Weights of a small GPT-style language model, trained from scratch on English Wikipedia: 14 layers, a variant of Muon for these matrices.
Each number is 128 + 32 x the weight over its row's rms, rounded and kept within 0 to 255. Layers, rows and columns count from 0. Numbers have three digits each. The size before them is the row's rms in percent of the matrix's.

# down: layer 8 MLP down (transposed), 320x128, rms 0.109, rows 241-257, columns 0-127
# gate: layer 8 MLP gate, 320x128, rms 0.113, rows 242-257, columns 0-127
# up: layer 8 MLP up, 320x128, rms 0.117, rows 242-257, columns 0-127
down241 115:162083169183093088142093095130181124143101096119148173162144133120094134084108146143085118090117127099107142158142188107204127129149145131104122155131138185107236109201158067146127145114130173110107068087131117080099066066106062055127099129125155157133115142148135136155142128094102164115117145130150128151139161142128116106101155125102108136176141139066090131076107162171134118185114
gate242 109:159089040211146147089158094126142150100149089180111118168096153122119143091139098083107144102133148151151159137136135154020178148152165087106114117086166131134173125108144111121127155133068114098169162088140145114094151136083112165162123164055156140160115092125096183178108156105153088132157085128162116068132118109144063123115182186112111171097116132131103116106110160115132097118100
up242 114:169102113127137132167144117155174119155085170087100131107087135148122156171160083158099175179162092156134137094128131083189089119213142096139144154130102086105180153107110069151125077101148153106117075137102120060120099151132140129143090077138044138161214147110110110096071084078158165142112106163138117089132166119124121071141158131099140118177104138121151137135104089192103141148108
down242 112:072128141139135167124151107174160155140176137139124056118115128169117143163118051133186126110152162160185094139169147127117116089133138156099143112167051140189093156095134119092091082087169133137066108130147156185169100116095162107040166115183097117139079149117170156142104111172090126135118089149073133132130167115149149126158067120127107061140107120168093130155185140135112112108109
gate243 096:164132129185126141147159112096115116157140084124127120128161129079113124111096102091154125121187135106109092156162166125121105192144105114087101132158198136157140072174132076107151157147109093115085157099165136169156129137151033127198107111115135062190141142128098112137182096160154124159118093102063108099123162141170128157070107092088141173134132104138119126097101098101127175063206
up243 096:140120103107079124114143109131124078140121174171142114155081089118120155124139145107124098137078113161130145127051159149163127091097154084148116110091196180118169132146197170164087161113098157095097140130148191183161100148160092022149130125097121189122161137108148101171104129061136178183139113148083100175127147172157093109136125101169103119118085150158166134135125144138184141161093
down243 099:113125146097199139104181168156080101072136150175088143084132113146128137134098167173112099147091115098160141120108097136160124103124114115129109125140109103101183091100145161136173140121171122161126152135077108125092147179125128091173168122139150123081185155147180177076169109112118197100098131117111201103132082139103040176128124100127139115106152147050141086123155120108065162146056
gate244 120:120136122134109097130117123052164125109132127145089167118156135170149090186078150132146124123159157051140151160111130130075130088055131149119149076118143151125113149120188125145152153155131144154172089133149111146060143149186128145113127157104160140176096162182140191080181143127177128076088070138067123102052100106137112152095164197130158199086093150151139133108135116134150162122151
up244 104:154107168119176077093126129140157089090070073133118120126186124168072114194124151080109092175174160126152108089091104057201071146103140124161053179153120158153144175111111125133092158135130087173139120143161110146093164172122077089114075085106152176159170143097185115103157081137166115132152154113112135139156120159181140154144123164145149096119102143163091107132118117145172129131101
down244 106:103141093144170086157152172165138113069121115100084119080180108139179101157112102154136083139174136121111101111139137153064166080122131154136114097126142091119135104094148115131130074125068120161181098145169137129038145148096113138150194139160116145133137141179097167055157108094100117092160125140127116168137089108090173076093163202170123160093095172171178119147121089110149127113185
gate245 106:094164112182099103114172161067119152104146086091113132145114170144098108175088167084141081136170126138127086094153100141129146129202166138142132102164162198156115109100152132110126091148080178134088067147112144153060140104122059135155094137137148131127076143139118073055096104181179193129115129110183134108137113095091121109112167128127126100139089110211163102117144087152136108149155
up245 102:129099124058141127129115098177144142120145151122109176126115107158137155118121075147130168133084117091152129150174126144133091080102128183116119141124094157107103100146101171103146113102129140080119171093140178079162078246118121180088190180095199149130157126097151098134090161095091080135091135127093138145167185146119154195125122073149136130053140117077093096146107141117139156149102
down245 099:212104140130156150161116089063125124140146135138161139074162102114144119176132118134192099135157066198153182106184140109147127108130139081148190114149111088142161080094120140179108133126154162119164209155090171133109137158080084155101177142147127113119158133115161084153117135153085128123119135081152122097156198192180166132115112105092143083183142081098126099122177140133108100132158
gate246 086:146143128145094111074195125179126118148160137164084180174125092140158159098158136130136112094143101148142100104106153183131152129100100164179145167176154119086121122101052087100157089127142182161123129074104187136136122095132072170136117178124143138080175155094106130114079121146139085139117075116152180138105160134075140088156170116089147116074069154127120096139185148132204078116163
up246 090:099070142173120123139108190163135116122167178141096101121127112137080102132151102085206094108110110122107111104062170063114114165119092120158161068136165107177109137190145100169110103124146118181142187101140148151180176066098137119161101156128116098074124066124116140126108108130108132117097117101130097101145131141146128082119092156177108102081140122061079131195127153125096049150150
down246 086:204210146147132113093168080143092144192120173129115123104141161127103097197136172149113140142135172074154155164115113175170156154144139172123127179132108190137072087159033147122115088178108173171057121123087133158095120124134113173111144120074165097143106122151159130124129103094139094099150157196129140155079130125138141094114094125110127142089139132132150108085075110121160120178129
gate247 108:129144200099116130129082139133128176105115120140107121122162090135139151173169124141103140122107140163164202105148103124129152151103093064123146141119109098158168124087181213121145119145084122086174145133122105112165135141145124108108110149093168100144125115192162117197152099114069138106074172152063118127123069122093035139110131142119172120131123154111157155132128187070152185181063
up247 099:133116121082149153059121112133141123128081126154099130102118137143093185184077095102064101102135159245155166089134148158163084162074168145165140188155126103121139149143177127107084126128078110162126160101150117101100103107170090129138188121067149133192141102123128111137159120080113152089106061091118139127127141132151081105115166078129180114133164151172077121112142143084148102132153
down247 101:085150171146142112111115091126124152119136111069062127172157130128121083155132120115136152148085154084117108153161074153071097112164076064137126088146090128191133123140102153207154117100095114178119144111131157129140171148099181161095146124145135139070095132173144102160157123129054102107126171083066125150107121108074087118102079168138177183102145126092182118157201120138157108107088
gate248 097:163133143065152104093143172155150134145106080173098103134118079107128152153127145155093069078102113155127141115213089134135160108083116107164088042098117128125103139136185087144142148172151110177115162122123177139064134179124108160204104073116151115175142104141145165188155133164078132123150093107158134122108099105122071173148162174148075133140180173138128136169126117138175112107108
up248 099:144090114133125088111110137114078144079155105099136138106095136053155140097132134110115156123146128099118137097148137124139154122028069124119122139162152182057070090122101061145160130121111139098181138120126131170185034110147104109175113175126078127136138132102159119167165164161172106132159128064194054122094126117144148138111155139133086083094169152101128109189155142153108121127170
down248 099:112101170110164107173127114084089085182154132083169101071145142126103138165117098162123168098121093145118152095099117143190175111121108133159160153150154177100128111114113132149084170160139125137152123136113072096142103092190199157164090140132148095143163095149134116171122135183180125121093072200141150174159136094147103118142190178106164144142075193179108105102146091141070110179147
gate249 093:128090164096138137147153130173119137100133101117138119101085080145140135151091157128181109088136225083149177161097179077118135142077120059091115115145150144131133118140088150152137151174164117100152140135120145169100132112092163141152136164161169109161130129095129134099125100119046163157186166138061129158238073136141135100098169174089106139126159172152116144154144133113152193089141
up249 093:114128182155134187114077096166116150107179119160066144104170121129123099110197173111112144160113135100162094082121143129121103152110093128138088164143058074204117156111097117179147107124079141171121092124171145132177114128110177114154109127140196163160093130106134196118165135114123152112151079136124162015128106179106099109188126122114121106074142123078120169143166127131112148142113
down249 096:129137106156198122126153114073112137132073132112170093181132135058169149098176079141190182111138048135062102142161076128089140116145128178060104138112172088094099138151178145100150125129128123153163123168167164117144135108161153176136115093109109152102106139066089076165078173139089096108097123139123111138131125110122113160155124071090054123167119116121084131104158125149121073115116
gate250 104:114118093141145074077142114166176150151083123099190136110129060171164118135176132159139156154156182187118123158107215109114123200145135141075157176144096170161101084158150155128061157086068107098175131090102121114091106129108087113128155143088165107123131070158110131100119175165103110125133123182177134137107129110091159176169112174122159154165109107096107108156142135089120143150174
up250 104:151070126096117117167088084161167139160143130108184171136121095216055111062132146140081161106101128173154099114089108117114103166108124073148135144151108167131141120156196140150137117112198159085145046060144117188120128120144106140147146116093143154111173126203121101127153112152058093133094138161147137126154128071107138139125159182093148120100162097095155131115124106104084132143087
down250 102:042129147134126173098119079097151085148144089110099095105173136106122140158087123123119113127172168109055103114061094139172059107211091160134086127128118121172107126178141133124096125124141108067139196125109121118119066113159133156102158145145170157124143165166127074184115112150117158160116154094105128168132188100151070172104124134109112148132134217107151120144126118096079174109115
gate251 092:093106126156163117127106140129173125068121098115106151091105168122114132095163142151124187141123126108131090074156137127135098119163138176057149117174116126102133121096125189183120174126113118125148163074121175153084107096107134159164104093072169191149163191133111144221060162166118137129170149099119142099149139152117165224153170125116150094135135108128118119091084136072145101074164
up251 100:215135185138152119071147128057112099130102130117157127132118082051149172125100129119207079080121217193097136128127131079143158071146164116146155110079120112125125145165182117074102103142114170118088106144117134110142147176160116137112121143174110135129109112123139111087128109086134157126079132137110116175067181117096120132111108122149075108119163129172130130158146149085102146216138
down251 098:155083110084112090119147102094113100105103093180094110111149148088141120111200108095167099141110136219124104098149095125103140128095168105148054166170147078187114132101136068172173123095174068109127140152155104110142146160109129099181071171199124156133161134113109118048120180132115158148127107070114179114103118154141142149129137121165115112091140075139083096146158108080115121163119
gate252 101:102140144098101149092126145099125158056066123106163095139128104170160119149137132106138115091152145177121141080140109074148133132142141142088152171132080140153131104079152166139141146109190130116129123209191133145179093144183123113122137192112110134124084121115128065148097071188193175064146086078142098183077158155171105150059119158139100168110130091118136112142162100139156166101134
up252 097:147075151130131099134109122144148123122128144039128151045121094082152103097102104072156159057092148132119096107164101171050092090104113128172118183196079075142151095090126119162110072139125106106156132148122138097177078157188128123147142094108127082121066084115131108119129100112103082171152115103158130126084144107145149151087132079125136078136147125104113082126106147168134071140077
down252 098:113094065080181151150164185110082068142103111148122103118152188132136117153177214113122157187122090152094188074157167110170175145127161103109131133091196165112140106163115161093071169145103120101161093134164204093092143103142150121121156149158161107133120086092119111144145132135130137123121095093183111131115097092168107176143119144121112094099136121086087132190155157067131121144139
gate253 088:108145128128111117098113149093092165164075088150179127181151171157095122138136124126106159134145164118178069118166141132139133189132061137147150121167125111162152143118105128124114168153207145084157101153128141112161141130135091212084133065086121118090146146081055138080152125147137112156123083049094083170116119114138062116127146109107139153114118161092140049105100071158173125096101
up253 095:160094125176127173070134123112107133115145117107147108142106144115116139115198082089094146131116163123087174038102143185140158140150082133160141083141161134105184178138086170142157099145150149136132079118147151084140127111069178078135088142109144121131074153125101117084105158116095132167130082116110161117125075114089135076152156163098110185064163090100142119158196188111073162104096
down253 092:086167107117092085166141121175104126169165155096167177118124150100128138176134095103067156109100142132169111151092155110136115149182136167115178121133075079065091106100089151107069166176117070149167132074173137092175110147161145152094113144122092143125088131090144130112162110132157131142152194173066132165134133105169175141098163185129138134085084145135194170094154130101171117169150
gate254 098:152128102070074120143090148099167127116148084161109099119132132125167149171145184164156170129158142150165189113081163180077128167155087110097155080174160101121125090138137132126109141087147160148110168047122172111086150131133149090123124052071131077129098072074140152171098131125110140087182088115129169164155084093141130140189090115130107132131099094136080123145159175133128132175077
up254 097:148142066092153145143121146200119116099154081163144104147119153124150109124117136096150134131122107074105197088119146188149133201137187096052193135143153129098154120126212126149126093115127128134163020127093155087091105126159095146110124125162094155136094068132163160198096191131158151131168118148148129146134142090122123121200170139110102139096112114142109145161116114106130084101153
down254 096:148103093096131110115048090135101165118097135104102129126147117171109167114134135122107149094166161114105096121113104178140102093123124176138065176165224088111198200133152089172140129071134109135147155112108147097136059114095072147178143089086131101126142100132117139148144148109118123142115119119108169120097091131143169154107144127168127147154104127198147153059106038123160087073104
gate255 102:100130156126113119102122083098144085160125172098133079088148086104134093124163113086111121094063131127164104117184084121112064126136071102074132164114139108146119074064142151168092096107137101119102146182134140149076075100151197143130183072140140105194174083165131170116166104108088098120174114106139116118132105170128120124128187112080071135114151195142187124101119106107133092086130
up255 102:135124116085147135109161154064152053133141137161095097112123124110111094121158090066133157160085118148076109105159091128087061127114100124099125108097116160109066120183129113146126085118140069147154123145144196158045103109160182149123108111136173163121086137120114074145100095149081114102201147106167096137151089157156086059110111138092082126143130201134112121099103110094139153081160
down255 102:114133134144097098137153138130083179141142113146157145144202171121156076155157137153175169091163108108151081171120097163135121131095149152106150106046166126149157115100171115100128135124082088132074124080110061154114141122110158154146181057122103119100091120121117139072121128149172212119073101102100137146122149095098190140151110161078169143140168182143096127135168207076111144131106
gate256 107:150122173124087115136147172123153154117082162137163101120083143154122151112159072127189201145134162114108107110188176130096168145208119110140141170153068178093124123128137104084104157113134105141126143089106148145135201090112130125153156150149100106155087142109174168035091142102131212182158081166171123137109105100128100099135106181161136132153145081139111138088148105169129177141092
up256 104:130201210148189178107145146127098106139077115127118180117093078148155134101144068053144168097140110119113107175078064090175148083080125202136107159112123127098112120153098131117133130194172084084126081092117172122149125086124139085100184143142128156103143141134123162165127105123169147159116132126136141117135110181103101121161155167096107125147120159096125155098117086166099207152149
down256 108:131167135154134100070112143115122158181102095168141151136065119098174166152138083078067101162126162111140180096146129161105150063067143181156145155104121092173119145112147104130123119169116132174122129153164082167125143161089151132130115134117093132093140157077066153151167121176094079130158180066075196103101140114126062109134148131191127099150147147145134118114135148092155149039130
gate257 088:085160171136158134156138097088120112139122143169129155205147075172183099119162121136141125129099139080089070148096106160132167097098072187087102100177083135149110120143087118120143158182122148072102204152113097187155121143077117053115088168120124060097177133120143110112110146085164173103087126109140117141138155113160090167082124131126080129109089135098076149155111138109127138068137
up257 094:129096127101145123147095188124150134125151098131118161142089098110149140123144093197086092136132130147103133138078122097111201028156188170125090100111125117114087164136169128047136135110109152173089209117108136079113123138111095092107160178069125148095078150148134136109138159120157087128110111065088160098088178140135143128160088145182134179178138169099148133099143121125075102082145
down257 096:149180161084097111109115146169124152109103101146145162115100160100123081135168140138108123069134138109138187167196126096126133185112120094083138162125135083080090071149126082124160156089091084139169108075114122084164154154165134138126050083179164176131121148087078116102162096138127112130101143169108110069097136064106121171136108104152115126078144128162189136147137130082129171187071